From a checkpoint of a small transformer trained on Wikipedia.
Size: 13 layers, 2 heads of 32, MLP 512 xIELU, vocabulary 6343.
Architecture: RMSNorm before each block, normalized queries and keys, gated attention, exclusive self-attention, value embeddings, a smear gate.
Training: a variant of Muon for these matrices, 151M tokens, 4593 steps.
Each number is 500 + 50 x the weight over its row's rms, rounded and kept within 0 to 999. Layers, rows and columns count from 0. Numbers have three digits each. The size before them is the row's rms in percent of the matrix's.

# layer 10 MLP down, 128x512, rms 0.0584, rows 109-127, columns 256-319
109:571506489497485569428593509546384450461527492371581510476514553469497484490561461440389528480513473478497504458484547489569515539507481394518436479519515510509580447426494494449467462488514446
094:520488470380497545452535387513530533654472619517518559463497538498459539539466502566541525554531489457522500522452469515539576446574515425587474451377421517459485423540524461505511541545494385
096:450467448492558507509475459420497565530419479507466461431533429469523527551573409537437547513603427473556602530486510516554413466513460489596508503466469468432536501435456590450567424532458474
095:539492525371550473408613496458645410473527573528476537534416511506492465481515516542506488481436476481553489652404563480570496494545537569522480453484524482559496553484557552493530455594609409
091:474481500497462526416539465477527419491449453501484465605507447479528393490502479511524540464498501498555418671640471522523483493497495548460550451520477453404609429489545522532455565491486480
100:460512464512544508484502497537467464499460517472456553508547472441490512472536391550446454509420455490460482480443486525499567529476464465498473430492457541548470472482409529439450551457535571
096:477460490535466590486473498542489487439557558570527490437524578544429527541473543493446546429529491551459532511584456556589557452550487537478514534504414514439518418423506585515424506461492465
100:486491514508511408531489474515463450506441551551560548474553524453482479447462568470429615508470429479463438529381522549543566532485520408508468483565512586566490537442462529522479458568457517
098:482497467418385470507546486461430515491514455522484513521539489595492496607510435538514463485421452468510475551510519620424588536513548549457343563441549503507527479488524493469526449580435415
108:564503573468518542495613490487501510405645520503427480456487520482516445569507577498515411508533486528607518553549483455553490502488508516458556378499438462478551512493594546476518460449372458
103:453485502451531542472481450450619516526471434453446494465420520532459570432442497582516532532526461593532479499486525491573462439501633515572464451481469527522469511526455495500500537512409574
088:453489480433543480464542445479511514502520452479565488470521495479546414491572481495569579559519477449457476514509464527455507477525528487487493482588529399454471516547504476503397505453541576
094:484507514368522416441415528529513469604545521575625424413443532520524482555534525519528516462542502540431462403496390490521423520504423569444471471565501507502469603559500484487536475531528482
103:575450518462452466463550499416579537497659630521415537545522462595439494470585551471536503496412480446463455543567427462531462476481498524588503527510445402595446449543439391502536595533531530
094:493501527465453478541540543518501517498488514487491559464627530529448483570513486477537501512507474449575569495528520576507493549500492495424581373575536502457441466465553477536529525557472558
101:486515511508499612561489519481541542504550471535399502553414454551538489456550537433446452495486484526507499529441386498588518577415454506452434457486460498447558500481541483495544486436523549
098:484490489480499455455468486438457606415435491510458427497474451443419418402492506540532414518461493433548371592532473493463539475533495397539482528421549478542490452432537470456583484492379580
100:453450512491521471402507580448446471629515572450423531450509480522547485527510417544415427515491472463484391463590542580544476468535547516519579552499440556513447533449444493515457549444432373
098:463509615491555603516498534525486456567446503564441483503504506545546454567564511414421568508473423499518454555473541444460497460609511381414491421528463511566542474549426497457537456499539428